config.yaml
intermediate_size: 704
vocab_size: 30233
attn_scale: 0.125
init_std_qkv: 0.0373
init_std_down: 0.0
beta1: 0.9
weight_decay: 0.38
lr_head: 0.00894
warmup_steps: 504
max_seq_len: 512
train_tokens: 429500000
max_steps: 3365
dataset: "wikipedia_en"
Each number is 128 + 32 x the weight over its row's rms, rounded and kept within 0 to 255. Layers, rows and columns count from 0. The size above them is the row's rms in percent of the matrix's.

# layer 2 MLP gate, 704x256, rms 0.0347, rows 195-212, columns 0-127
size [ 94 131  98 111  64 115 108 110 108 106 117 119  66 108 109  94  92  86]
[[135  89 114 157 101 163 163  69 136 150 128 138  77 136  95  58 139 187 173  11 124 127  96 124  68 177 156 178 115 174 118 127 102 198 101 127 132 183 130 162 141 149 145 190 132 121 119 159 136 114 142 175 112 136  78 159  83 129  74 111  93 129  98  77 114 133 181 144  69 122  87 131 173 162 149 143 113 149  94 135 149 168 110 115 148 173 116 176 172 159  67 140 112  90 183 149  79  81 111 216 107 141 165 125  88 184  72 150  80 144 110 117 163 159 138  93 111 133  94 129 137 119 134 137 111  95 111 142]
 [184 115 126 112 139 132 129 142 106 151 169 176 154  99 153 167 141 131  88 134 111 142 137 137 162 130 184 130 135  98 110 134 129 136 143 114 114  78 153  93 205 119  84 159 148 163 130 139 143 132 144 176 144 115  71 135 122 149 120 179 170 165 175  95  83 148 101  83  57  93 138  97 147 174 168  71  92 146  64 123 154 151 128 168 165  93 126 164 158 143 119 119  69 116 106 114 104 115  93 111 137 129 119 152 159 126 177  55 193 120  90  83 166 152  51 119  84 137 109 135 125  98  99 135  88 150 183  81]
 [ 97 169 115  91 143 151 171 135 185 108 169 192 138 132 169  67 154  94 139 120 113 162 166 193 114 130 162 124 136 139 155  79 154  93 131  92 139 118 104 192 136 135  99 154 104 123 176 161 131 156 145 114 149 114 110 177 149 137 109 192 164 135 115 119 122  86 169 130 127 154  99 103 150 120 109 119  98 151 149 129 168 131 125 122  88 125 109  92 119 143 128 169 122 140  96 144 121 165  90 134 105 109 184 120  98  82 148 123 140 156  90 173 118 120 121 116  76 102 130 118 109 142 163  70 133 158 143  84]
 [ 78 140 133 123 165 135 168 188 136 136 150 202 139 146 112 150 110 114 149 136  68 133 172 154 139 115 136 136 139 205  97 161 139  98 177  68  80 134  71 151  94 102 102 149 141 157 208 140 119 152 148 141  98 138 134 181 152 139  93 178 165  83 145  98 143 121 127  90 136  99 125 149  69 123 128 136  75 191 114  96 155 107 132 120 115 186  96  58 152 149 159 146 110 166 149 137 172 207 103 153 146 113  89 118 127 136 181 175 128 161 136 144  96 133 101 105 110  87  99  60 153 138 140  58 113 172 174 107]
 [137 175 147 157 159 126  97 163 117  78  57  66 124 161 121 147 172 134 170 114 182 160 106  99 187 182 182  95 153 143 181 197 125 141 139 127 103 155 119  80  85  75 129 150 104 133 121 133 153 144 124  56 168  71  79  93  94  84 126 122 148 136 155 139 111  94  48 116 131 100 116 106  98 101  99 123 131 147 188 113 103 133 171 102 126 163 127 168 111 112 107 138 202 111 111 152 119 152 137 142 163 163  61 116  94 126 190 133 160 115  92  95 128 143 139 155 125 203 155 114 224 128 147 124 145 149 151 109]
 [213 117  87 190 134 132 124 109 108 155 109 138 135 106 142  96  82 116 144 171 134 135 107  92 127  58 106 109 151  76 115 143 109 152 158 174  98 133 164 133 158 135 139 126 120 150  99 124 170  87 111 153 208 168  72  92 117 151 145 149  83 118  91 162 128 103 144 122 157  94 160  63 166  81 110 132 141  98 170 169 161 133  79 133 129 167 124 145 134  16 193 138 152 140 170  89 111 136 185 134 175 142 164 162  61 162 159 132 110 137 173 105 148 166 141 136 152 109 113 122 100 108 125 150 114 124 118 126]
 [123 168 150 111 127 159  85 137 141 186 177 132 134 100 157 158 123 156 124 132 117 129 144 104 170 121 175 131 133  79 127  90 125 146 137 114 129 139 155 188 117 131  65 184  92 153 120 156 171 156 136 119 137 131 112 141 101 141 147 164 119 183 153 117 149 141 102  91 120  39 123 129 104 122 130  91 178 174 129 162 139 107 148 122  81 177 158 138 149  74 213 109 148  85  68 179 143 162 127 114 150 155 168 157  69 114 118 131 165 112 128 140 156 132  84  56 167 116 127 188  79  83 140 156  73 146 177  97]
 [132 111 115  96 100 167  92 194 182 120 193 181 111  90 122 132  64 144 114 120 201 104 166 211  61 196 173 134 149 153 107 112  71 121 111  73 102 122 131 136  99 134 105 109  94 115 115 148 137 100 161 140 123 101 108 135 180 145  90 105 100 140 149 172 129  77 103 160 141 150  79 120 161  73 132 155 122  59 120  90 124 122 157 128 120 154 119 145 111 137 101 159 126 119 149 124 168 193 157 140 122  70 101  41  58 153 148 150  89 164 112 130  80  57  98 145  93 105  88 108 129 101 152 138  94  61  76 110]
 [126 124 198 114  99 165  99  97 112  88  46  81  79 142  85 140 125 152 137  72 147 122  94 164 160 158 128  84 138  56  77 159 118  93 137 144 127 111 126 106 149 159 130  87 120 125  91 168 144 131 127 132 166 207 123 154 124 218 109  86 110 134 145 130  75  53 152 135  75 197 125  76 168 184 114  71 136  99 130 187  84 158  97 183 165  81 139 143 101 112 160 129 127 103 106 113 169  80 105 170 137 111 164 111  88 119 126 146 144  95 131 103 109 124  72 207 146 138 113 127 128  90 112 158 113 165 165 177]
 [156 150 138 138 152 121 153 141 132  82 135 183 140  67 122 192 134 110 123  85 118 165 154 104 159 157 133  83 148 146  79 129 136 108 165 130 101 113 102 105 173 174 154 145 121 121 107 107 133 132 111 130 115  94  79 168 146 151 113 158 207 171 143 157 118 108 141  98  70 123 118 144  93 118 152 113  51 147 129 174  96 130 122 106 106 134 110 138 100 117 189 144 165 120 125 161 146 133 112 128 130 150 112  38 111 145 136 120 180  91 112 114 108 153 102 119  92 117 115 128  82 144 169 133 118 157 174 124]
 [157  41 102 111 156 112 147 127  78 117 113 148 188  61 145 110 147 181  90 135 136 133 135 146 129 127 168 114 170 134 161 174 118  97  78 159 156  99 121 184 150 121 163 100 153 117  81 174 113  96 118 127 113 154 143 140 134  98 105 142 196 109 134  67 102  81 118 134 144 179  97 166 158 126 115 100 157 102 137 162 139 118 102 188 157 118 128 147 148 219 141 126 151 163 149 136 119 126 192 112 180 144 159  81 110 175 206 178 131 191 115 134 185  94 168 123  85 149  51 139 142  82  99 127 113 145  89  64]
 [129 131 125 117 161 137 101 106 178 144 124 142 154  97 142  68 120 113 162 168 128 132 114 185 161 166 182 120 144 134 145 123 140 147 101 136  96 209 146 133 153 151 144 187 129 136 104 119 113  73 152  91 124  79  77 141  48 101 142  83 132 153 233 122 129 109 184  94 159 166 114 126  99 113 137 107 139 110 117 201 194  95 139 155 149 149 129 120 139 117 148 158  75 169 103  69 130 138 134  46  87 110 155 133  93 136  84 130 101 140 108 148 138 144 148 106  67  95 116 139  75 139 129 129 109  99 118 178]
 [107  81 128  59 104 117 103 148 163 102 133  84 103 107 119 189  79 128 145 141 225 141 119 115 167 125 130 128 132  91 149 116 117 151  70 151 153 127 128 189 133  99 107 182 152 146  63  67 164 117 108 118 196  88 156 144 126 131 133  89 122 156 172 154 130 120 114 107 136 165  68  60 202 186  63  88 134 102  85  99 151 140 141 134 144 104 184 109 128 207  54 121 145  33 135 178 131 113  94 142  46 155 119  67 140 130 172 135 123  96  47 122 165 175 139 107 114  97 131 148 118 141 151 148 173 145 117  99]
 [115 142 132 157  44  73 140 155 139 145  88  91 149 103 118 102 147  56 117  73 104 100  86 178 123 186 178 116 116 103 159 167  57 120 101 117 102 111  87 151  82 100 164 119 136 137  95 117 133 141 116 112 114 110 115  60  96 134 143 106 146 118 162 128 137 136  98 136  79  83 154 126 182  58 128 128 103 157 121 110 168 160  97 166 140 144 121 186  79 166  87 192 179 111 102  83 185 121 156 150 127 132 161 136 141 121  74  80 157 122 174  89 113 127 142  65 114 132 103 120 132  55 141 135 182  56 149 142]
 [118 143 142 110  60 136 112 158  71 135 121  28 110 125 156 100 181 117 132 106 137 172 154  97 133  86 143  86  83 167 141 113 147 154 142 130  86 211 126  81 115  73 127  77  95 150 129  42 165 153  97 168 173 143 177 117 183  69 153 142 124 136  95 136 123 203 156  97 119  91 108 132 144 151 148 156 124 152  99 111  92 115 154 146 151  51  90 143 127 124 168 123 104 102 109 120 133 166 118 107 127  89 138  78 132 137 143 154 166 106 169 158 126 194 125 115 123 122 104 139 105 131 125 123 101  77 113 104]
 [147 192 108 103 174 171  91 124 138 124 170 106  74 133 111 140 147 107 154 170 164 104 141  80 127 139 135 124 160 167 179 105 122 157 136  53 112 157 165 117 145 124 131 120 173 127 136 116 219  96 127  71 156 111  83 144  63 122 123 137 155 144 138 130 141 118 146 167 123 147  89  44  75  89 128  65 135 175 140 169 138 123 205 127 115 145 109 163 157 110 119  86 189 126  95  97 136 125  87  84 163 141 173 184 158 165 123  95 196 180 129 123 133 130 120 119 202 150 127 132 130  88 102 132 108 159 142 159]
 [ 47 105 190 135 131 127 142 162 138 147 113  76 136  86 105  73  88 122  78 143 159 103 123  82  93 103 128 123 163  95  97 153 145 114 108 146 122 103 109 179 134 101  79  77 145 121 156  84 131 121  94 151 152 180 155  98  54 100 167 110 129 170  76  85 100  97 112  88 164 128 114 143 149 136 145 123 114 107 139 143 164 151  87 158 159 119 130 150 128  95 145 103 120 140 126 122 157 114 108 170 138 144 130  99 150  95  86 120 172  64 121 107  96 112 111 151  54 110 112 183 101  79 101 116 161 116 146 186]
 [122  87 180 165 105 165 163 115  89 156 157 110  68 114 136 132  95  79 145 132 111 110  96 191 154 156 193 160 134 140 141 145 154 107 107 163 121 132  79 187 132  96  65 108 167 138  85 120 141 134 180 205 162 120  94 135 134 142 128 114 152 102 174 107 132 106 137 176 158 172  90 147 197  95 140 136 152 180  54 132 121 150 129 182 129 142 188 141 109 104  81 115  69  82 160 101 142 106 131 158 160 142 114 136 173 161  89 105 183 129 106 113 157 118  75 162 144 200 115 144 120  60 137 129 116  90 114  95]]
# layer 2 MLP up, 704x256, rms 0.034, rows 195-212, columns 0-127
size [ 93 140 101 111  62 117 102 124 105 109 143 109  66 108 113  92  84  83]
[[120  90 114 138 153 119 101 116 107 138 111  94  92 140  93 120  75 127 153 102 132 158 120 148  84 129  95  97 169 158 139  91 146 131 154 104 116 113 173 160 103 183 155 153 107 126 110 107 131  93 124  94 162  92 134 145  94 151  96  89  56  86  73 105  99 138 195  96 154 143 138 127 142 162 149 112 139 200 140 140 143  95  89 172  96 140  39 110 150 124 122 117 145 135 144 154  82 183  78 165 134 121 137 137 145 154 119 184  95 128 129 233  78 156 206 109 107 144 126 127 100 187 141 113 104 150 170 143]
 [114 157 171 143  86  79 149  59  95  92 131 154 142 120 130  86 105 139 175 131 107 127 167 129 185 110 111 117 145  81  90  74 180 132 127 148 191  98  94 139 175  96 145 188 188  93 166 134 145 117 139 185 120 179 161 141 129  85 130 175 152 103  65 143 181 112 197 107 122  87 117 126  94 100 105 144  82 106 130 146 123 116 139 109 110 189 113 100  92 179 114 119  64 140 170  97  77 190 149 136 121 122  85 133 145  82 119 121 169 120 148 129  87 162  92 111 102 145  55 101  96 112  98 112 177 133 152 144]
 [121  76 120 125 115 131  78 167 103 127 132 114 112 136 173  90 114  97 140  82 113 116 131 173 139 143  73 147  98 137  64 117 174 134 155 110 141 156 116 162 114 112 118 227 129  85 100 104  85 136 126 166 171 122 115 131 160 159 153  83 142 170 163 171 134 112 118 133 165 138  87 159 124  69 202 159 143 104 142 109 106 121 104 152 110  97  68 122  54  84 107 145 166 108  70 113 173 113 115 144 114 119 163 135 180 130  99 180 160 167 104 154 169 150  83  81 113 143  66  83  79  92 127 131 105  93  95 160]
 [123 114 103 169 152 115 123 177 145 164 109 100 165 162 121 126 140 109 130 198 102 122 138 170 125 170 119 146 123  98  95 169  59 134 101 125 126 128 110  88 146 121 153 145 173  85 142 155 135  68 126 209  94 122 117 146 190  97  85 141 138  91 129  87 109 107 145  97  95 125  42 111 129 131  90 118  81 117 130 135 123 124 137 110 123 123 100 141 147 201 174 111 130 165 135 153 129 138 137 154 127 108  54  79 162 168  96 134 160 134 125  88 152 145 134 115 112 138  96  89 136 145 144 143 101 108 110 132]
 [135 121 177 164 180 157 101 102 160 110 112 126 170 135 124 107 132 114 171  88 147 129 137 117 129 165 145  89 192 110 124 172 147 165 156  99 105 157 121  94 146  71 107 152 128 107 134 160 143 174 119  93 135  71  94 161 149  84  97 112  84  99 138 129 152 111 135  90 132 105 116  48 104 125 115 121 136 176 158 200  91  77 134  96  94 140 113 163 115 125 121 176 187 192 122 148 154  93 171  97 141 169 115 142  71 159 201 162 127 182  37  90 119 149 130 130 151 159 128  96 137 155 177 126 152 152 175 133]
 [155 178 220 128 162  97 181 148 120 172  74 107 155 101 115 134 122 137 127  85  93  70 165 137 177  88 111  95 156 147 121 137 134 118 156 124 114 148 154 116 176 143 191  97 147 108 130 113 160  92 136 148 128 150 163  97 168 105 127 141 153 135  99 119 112 169 182  56  72 135 104 125 116 147 148 149  65 192  92 100 125 161 126 159 108 186  56 101  93 180 133 112 129  74 133  93  92 148 145  40 179 157 166 106 156 106 100 165 185 103 177 170 100 129 112 108 155 102 120 112 168 103 126 109 147 149  98 104]
 [109 132  97 172 166 114 111 115 115 107 107 110 102 115 118  75 188 113 155  86 114 159 121 127 120 124 108 151  85 147  94  85  90 122  99 182 123 123 129 121 177 191 139 168 170 124 117 111 148 127 129 138 139 110 183  89 132  77 140 109 141 138 123 104 106 153 132  69 108 182 104 117 178 150 113 157  86  90 136 157 153  48 136 117 172 140  77 191 118 156  70 139  67 129 189 107  94  71 122  64 143 117  99 101 138 119 107 137  88 114 134  94 141 105 153 163 135 111 102 127 142 134 133 146 128 101 112 131]
 [157 166 128 170 127 169  86 110 167 129 142  97 122 127 175 143 144 112 101 112 178  81  50 118 118 171 132 119 165  83 141 148 106 169 152 143 127 133  99 143 128 148 130  74 109 140 117 108 183 117 133 139 161 134 150  54  87  59 181 125 126 171 117 158 176 153 150 120  92 143  83 143 138  94  89 100 160 145 130 171 156 114 100 140 159 109 127 201 150 109 152  91 114 118 137  95 131 141 135 130 138 173 144 142 117 138 134  91 155 112 112  80 137 130 131 139 180 165 137 148  66 139  98 201 105 133 118 136]
 [150 189 207 101  89 148 103 177 185 146 136 150  39 127 123 205 139  72 120  69 111 147 142 130 168  79 150 137 122 113 144  88 142  92 148 104 139  73 122  99 114 137 136 108 143 145 141 132 162  84 132 117  91  84 110 159 127 161  96 119 139  91 119 119 170 123 121 139  90 139 143  60 108 184 193 118 155 136 136 177 122 149 149 183 119 151  73 114 157 133  92 101 138  90 119  91 153 140 101 151 166 101 158 101  89 158 136 133 128 105 180  94 203  92 126  67 158 176 122 129 110 123 106 111 144 152 182 104]
 [122 129 130 141 102 103  92 152 126  89 212 116 126 107 134 104 116  92 171 131 128  86 125  92 147 141 130  48 117 130  90 177 106  97 148 144 112 164  58 118 161  77 152 161 135 173  27  86 122 165  94  85 136 129 146 135 104 122 116 101 167 174 165 196 159 160 130 174  96 102  77 171 188 147 227  81 142 122 145 158  79 193  78 104 196 105 105 150 143 117 164  95 133 127 116 142 152 140 163 145  91 141 107  87 163 190  41  85 146 159  96 106 122 140 113 164 119 147 157 169  88 102 167 162 116 111 134 115]
 [ 94 133 111  84 147 103 164 159 152 118 100 151 110 137 102 153  93 108 167  99  72 136 188 163 109  91 144 110 152 144 181 111 119 103 146  91 152 114  80 163 117 109 117 144 163 112 155 151  61 111 136 191 108  90  72 133 148 118  45 170 149  56 159 102 128 148 166  85 158 129 207 111  72 156 115 137  75 165 122 110 194  76 138 142 104 173 142  30 148 102 140 116 122 159 109 143 139 185 110 128  73 102 163  38 174 125 143 114 138 124 122 154 122 166 168  54 132 130 111 122 134 166 147  66 168  99 169  66]
 [149 121 162  77  88 105 102 167 160  99 194 119 108  82 164 110 100 103 112 165  99 135 113  89 134 110 116  92 125  41  83 130 156 149 131 140 112 118 142  97 140 156 176  78 128  96  86  81 140 104  97 157 157  99 108 139 114 114 180 116 123 131 153 124 139 146  64 151 153 147  94  66 127 147  98 131 147 110 147 190 112 160 161 124 121  97  97 190 135  94 166 152 119 131  92 137 130  76 191  88 183 191 136 145  78 140 144 139 181  99 145  82 100  75 135 162  87 116 133 104  82 152  81 153 140 155 122 201]
 [167  81 132 161 138 140 139 127  76 155 147 111 181  77 134 163 165 123  99 158 107 115 105 151 103 121 178 131 134 120 120 131 117  91 139 110  96 158 148 144 104  87 142 161 154 176  95 161  88 129 178 114  88  73  83  70 133 117 110  97 126 146  84  74 152 211 162 139 136 123 149 161 160 125  89 112 125 140 140 163 123 131  88 110 121 128 116 159 160  71 107 148 150 155 204 131 146 110 110 106 124 149  74 128 161 152  37 132 148  80 133 135 174 116  97 119  87 144 146  76 120  93  89 111  93  63 191 116]
 [159 150 126 141 134 168 114 100 134 155 159 108  52 143 182 187 124 116 127 153 183 157 130  69  75  84 152 119 129 111  69 117 118 153  89 140 128 159 210 117 130 149 160  82  99  79 137 156 139  78 117 174 176 106 137 144  86 114 155 105 123 137  87 145 116 123 141 108 129 153  90 116 118  98 109 129 157 114 154 177 107  94 158 122 134 160 143 128 133  78 170  88 132 161 188 122  78 145 124  90 180 165 116 114 111 121 117 168 105 104 171  76 145 137 121 167 124 137 125 145 104 174 109 158  91 183  68 151]
 [169 121 140 191 111 114 105 123 188 132 148 190 112  78 130 119 100  84 118 114 158  83  86 125 124 161 134 126 116  38  95 129  64 122 144 137 180 123 146 156 156 160 132 174 192  94  78 149 183  98 160 137 138  87 140 130  61 166 124 101 122 154 151 144 100  86  96 155  69 187  88 111 174 121 142 119 164  91 119 159 123 156 117 156 135 134 132 161 110 140 158 101 116 163 175 136 123  45 105 111 118 185  93 168 131 126 110 106  86  82 126  50 134  91  87 174 144 154 167 173 135  95  89 188 122 117 113 180]
 [174 107  74 176 104  51  99 140 143 121 133 106 161 132 146 143  65 156 139  92 105  85  89 147 107 160 122 173 131 100 144 186  84 129  86 161 106 135 160 184  64 119 121  38 181 116 156 112 109 166 129 138  86 114  59 126  70 183  65 130 106 104  85 183 108 168 139 155 139 113 153 115 122  61 165 122 120 119 145 167 101 128 155 104 149 162 101 132 163 102 126 117 134 100 158 139  93 134 141 124  50 130 155 150 186 119 101  74 154 181 184 116  78 116 160 105  99 169 114 181 150 115 152 127  96  47  87 132]
 [160 175 124 112 153 157  93 175 132 148  97 166 122 149 160  67 136 136  85 116 165 104  97 110 171 126 150  62 118 116 117  64  94 111 166 152 133 119 177  62  95 152 152 134 149 164 102 113 174 111 144  91 165  98 138 112 148 117 148 141  89 162 119 170 159 147 108 154 104 119 152 120 126 124 160  95 149  83 110 129 213  80 166 167 133 130 110 140 143 144 137 135  98 110  91 149  93 112 143  90 136 176 191 174  72 181 150 138  66 143 107  97 123 125 126 124 188 163 108 148 168 133 135 158 107 152 114  98]
 [155 166  84  93 129  65  76  79 138 102 109 109 121 127 120 125 130 127 122 131 139 154  81 150 147 164 121 136  96 209 147 181  89 140 115 102 137 115  79 138  80 175 161 107 100 176 115 153 128 130 114 116 129 127 179 140 160 157  92 140  30 184 130 134 133 144 120 131 141  82 146 146 134 103 115 122 118 152 151 126 172  93 167 116 125 109 144 136 109 134 160 147 138 188 167 168 124 135  94 101 167 136  73 148 178 113 117 123 149 113 116 125 126 133 159  99  89  81 137 152 128 169 167 119 153 132 175 175]]
# layer 2 MLP down (transposed), 704x256, rms 0.0332, rows 195-212, columns 0-127
size [ 96 131 103 110  60 115 103 120 106 109 127  98  64 112 119  93  90  82]
[[108 119 153 132 163 104 114 186 116 122 126 102 135 114 144 128  75  93 116 176 123 139 174 121 124 106 141  93 163 167 139  80 147  95 153 125 111  71 104 112  99 142 132 107 126 161 102  93  98 104  99 116 154 117 150  81 129 172 183 139 103 101 112 167 130 153 135 103 213 160 179 105  78 115 102  81 151 186 203 107 145  81 157 144  51  73 113  92 150 138 135  61 173 138  81 176 170 176  95  66 130 104 141 153 154 104 152 114 146 139 164 197  66 118 131 156 137 129 165 138 119 200 159 113 104 142 186 143]
 [111 173 173 182  93 113 130  79 136  99 149 141 128 164  88 119  84 140 130 110 148 110 150 119 121 112 101 136 148 116 126  89 112 137  80 132 114 129 120 119 122 113 134 158 163 107 136 141 177 176 113 113 113 137 149 151 107  81 143 203  88 105  78 138 158  87 210  83 172 105  93 126  96  67  47 144 108  93 197 120 111 130 146 156   0 171 109  97 100 129 102 133 121 130 154 102 162 214 177 124 141 130 134  93  72 118 109 117  77 113 166 150 107 120 136 114 165 115 106 147  85 101 139 130 185 115 155 136]
 [108 147 157 142 148 137 153 112 136 131 122 129 153 135  93 131 153 143 134 169 149 142 125 108 149  94 167 100 173 141 204 150  84 140 135 157 117  98 118 114 152 127 158  32 150 134 154 160 187 104 108 130  95 129 109 120  80 101  99 158 130 117  75  70  94 139 134 120  89 134 200 114 128 180  72  85 135 126  92 146 144 145 132 130 167 155 158 145 134 151 152 102 125 147 131 136 109 108 166 103 143 121  31 143  67 164 128 109  85  94 143 113  87 127 179 168 130 108 196 177 160 158 135 146 140 101 159 131]
 [147 149 144  87  93 128 146  80 111 135 144 163  97 114 120 137 119 148 108  73 133 139 134  88 125  88 147 110 157 162 155  87 196 134 165 148 128 107 139 178 109 133 109 115  81 158 108 107 125 179 125  47 157 158 149 109  74 176 166 126 120 169 116 175 152 157 108 152 206 123 226 170 126 119 146 123 166 151 129 117 141 116 107 141  83 143 148 106 126  52 104 158 127 108 117 100 148 121 107  82 115 150 181 151  84 118 130 129  88 122 142 176  94 101 133 155 161 117 166 162 111 125 123 112 157 143 137 129]
 [106  95 112 154  89 148 148 106 147 152 173 203 175  97  90 131 148 148 169  74   0 153 109 105 159 115  77 134 111 144  85 144 134  92 113 151  74 122 135 131 129 119  91 164  94  90 116 156 139 150 103 151  97 124  91 214 130  97  85  82 155 109 171 139 138 101 198  94  95 166 110  90 117 159 178 121 148 107  77 196 105 156  76 131   6 118 133 117 145 132  68 153 108 184 119 124 120 113 130 115 127 165 143 177  98 148  95  91 121 184  99 152 152  92 187 110 132 146  58 171 104 148 156 109 148 130 138  98]
 [130 151 197 117 180 115 167 168 123 125 120 108 126 129 103 145 144 143 141 110  95 121 150 153 138 167 107 101 138 154 123 137 138 134 149  95 113 115 159 125 120 109 173 107 189  28 110 155 129 110 120 144 116 125 128  94 151 146  90 100 102 125 150  97 112 174 106 105  62 147 134 140 100 157 155 151  86 191  94 108 109 119 180 122 251 162 102 106  83 189  97 111 110 100 124 101  90 132 117  70 123 131 104 154 181 125 107 115 179 103 168 142 103 104  82  96 158  78 153 140 167 179  95  81 150 136  93 116]
 [128 148 159 171 153 143  63 124 126 195 142 120 120  69 119 138 147 126 186  89  98 135 145 103 183 106 136 145  88  73 103 116 175 136 136 128 115 113 163 169 151 174 116 163 117 163  71 138 231 164 140 121 130 101 176 129  84  97 165 119 142 165 151 108  69 146 129  96  87 113 101  98 150 171 151 118  97 115 139 156 165  69 146 103  98 188 127 197 103 103 205 116 126 147 131 124 130 173 128  92 158 149 149 139  49  84 143 147 158  83 138  96 168 118 157 109 195 129 130 162  93  99 128 157  77  87 147 117]
 [135 109 123 119  83 170  70 184 180 114 188 196 123 102  92 141  78 161 110 109 197  86 161 228  96 178 136 129 150 152  91 103  69 102 100  93 101 118 134 121 102 139  94  98  77  80 115 129 137 101 132 130 137  95  87 141 171 152  80  86  91 146 155 152 123  73 116 157 149 144  65 115 146 112 148 143 116  56 100 103 128 132 162 141  79 132 110 143 111 136 110 166 123 132 156 114 186 178 144 143 105  76 111  60  44 141 142 129  94 159  99 113  86  51 103 145  93 101  86 104 128  97 167 147 105  88  72  94]
 [108 202 152  87 134 107 113 146 153  84 147 176  75 138 138 164 163  63 121 104 112 112 167 175 114  33 119 159 111  51 111 149 167  99 130 113 119  59  98  75 119 137 133  58  85 152 129 116 214 120 124 128 143  61 143 148 166 179 106 107 101 120 121 126 162 128 155  95  60 146  90  67 132 110 225  84 167 125 168 118  78 118 116 167 161 154 128 115 177 121 101  80 168  89 104 127 123 124  77 145 179 135  96 142 101 122  95 121 140  79 158 142 135 119 201  93 114 163 139 117 124  88  69  90  96 171 124 151]
 [172 131 135 131 155 141 172 119 128  87  89 172 135  83 102 169 136 119 136  96  91 148 145 119 164 175 138 108 149 178 137 118 158  96 132 133  85 132  92 116 158 158 173 193 144 131 111  94 113 107 118 111  69 172  56 135 107 134 169 173 178 169  91 159  80 100 135 112  81 137 106 152 125 109 176 121  17 178 155 113  86 153 118 107 185 144 144  85 104 126 202 128 149 106 174 131 129 107 122 146 108 103 108 115 175 125 153 143 155  73 121 152 128 171 100 125  92  75  96 100 153 152 231 118 139 118 148 124]
 [ 82 211 163 119  79 151 147 142 160 136 125  86  81 187 116 142 109  62 150 116 103 106 141  86 134 119 111 148  86 105 112 110 163 167 187  92 107 167 133  78 120 142 109 131 106 154 179 113 140 143 123 137 122 113 102 123 152 181 132 111  71 144 122 175 166 174 134  99 117  77 164 110 107 117 119 146  96 156 141  90 117 120 159  89  93 130 147  91 124  57 142 123 136  90  96 142 128 152  60 142 102 120  97 149 161  85  93  81 119  81 141 116  85 158 132 130 173 113 177 124  95 176 145 108 142 121 172 226]
 [118 135 131 111 164  98 106 106 198 130  98 141 134 151 106 129 146 108 140 177 165  94 115 177 103 134 140 148 161 140 144 137 140 152 121 124 128 157 125 118 106 138 152 183 126 122 121  89 113  96 144 115 117  66  85 141  72  85 144  91 140 136 205 177 146 110 179 118 101 146 105 121 134 122 145 104 137 104 118 151 208 108 131 160 255 150 118 106  97 139 163 163  81 173 111  88 101 167  90  54 126 126 184 119 103 111 118  95  97 138 119 188 146 117 151 137  83 115 158 145 128 144 134 145 119 128 123 132]
 [146  69 158 123 113 102 127 133  80 108 155  69 137 140 112 142  63 162 136 114 133 120  57 136 125 184 135 151 194 102 137  99  99  60 123 139 109 142 104 196 103  93 161 172 161 181  88  92 140 118 124  98 138  94 118 139 118 126 106  60 126 110 132  87 141 161 122  88 136 157 106 116 201 138  98 108 131 116  97 141 128 148 120 122 131 101 186 114 116  80 112 158 170 129 198 160 135 118 128 136  89 158 103  60 147 179  99 130 136  77 109 145 193 184 129  91  94 130 106 118 122 116 113 118 121  75 215 144]
 [155 131 127 154  63 106 137 128 137 136 100  76  94 109 120 165 129  71  98  99 118 131  70 164  77 173 168 120 124 114 153 157  66 140 117 132 107 127 138 128 104  96 164  63  99  90 118 125 127 131 127 131 169 132 148  49  79 115 149  89 132 133 144 103 128 122 111 140  86 101 128 133 152  82 153 137 142 138 130 139 185  90 101 167 112 179 120 192  64 138 135 192 172 142 165  81 150  93 133 111 136 137 114 111 124 107  80 156 172  97 213  75 128 154 164  84  92 108 115 115 140  64 118 169 150  92  94 169]
 [140 156 170 138  30 140  90 156 105 136 119  56 100 113 130  83 184 106 143  96 126 151 180  66 137  87 166  79  93 114 127 134 111 149 144 131  96 214 212 109 118 128 133 124 127 123 122  46 215 150 117 190 146 136 153 128 176  90 136 158 101 132 103 138 113 181 117  95  64 132 100 125 162 128 206 164 163 133 109 123  93 116 166 134 103  69  92 155 102 124 164  94 125 159 133  96 147 147 117 104 139 111 123  92 141 140 129 141 137  98 160 137 143 196 119 153 115 133 101 164 118 139  89 152 105  83 127 131]
 [155 103  77 192  87  99  87 185 155  99 114 116 129 113 127 145 103 149 115 143 116 114 105 154 110 139 146 152  92 134 157 182  83 129 107 162 100 177 144 181 109  84 109  32 193  91 149 118 111 131 172 151  44 152  24 140 100 179  57 122  95 122  98 163 152 129 150 173 127  92 154 148 167  56 144 115 148 115 133 102 106 123 146 114 208 143  88 167 100 154 137 132 140 125 120 139 157 106 155 106  96 148 154 139 150 146 145 109 155 127 163  96  25 133 153 119 117 187 140 172 141  84 137 132 131  89  58 127]
 [ 89 153 159 106 154 153 134 181 169 133 123  98 168 136 152  79 116 107  64 126 177  86 115  94 133  96 149  66 127  62 113 138 115  91 127 166 114  95 155 103  83 118 111  90 126 145 140  87 186 101 130 135 170 208 170 112  95 101 164 162 120 173  94 135 160 103 131  92 139 141 144 150 146 124 179  98 166  64 147 128 213 115  92 151 163 147 120 146 108 157 145 110  83 133 146 115 114 127 110 119 146 140 168 140  82 164 130 128 123  95 111 132  58 150 101 123  74 129  82 162 108  88  99 117 125 127 141 173]
 [ 99 154 149 128  67  75 118 114 139  93  58 130 124 164 114 115 112  96 137 155  62  73  73 157 155 171 166 127  74 163 108 146  99 114  86 162 150  77  78 173 103 155 144 129 156 141 108 138 191  80 126 154 144 130  79 116 140 155 106 158  80 127 162 160 130 136 151 143 106 172 103 129 177  66 181  80 110 116 112 131 115 188 168 226 105 126 148 169  88 132 103 136 107 201  88 144 160  78 132 151 181 103  78 145 132 142 118 108 183 108 148 123 113 151 155 160 146 169 114 112 134 108 180 103 122 110 113 107]]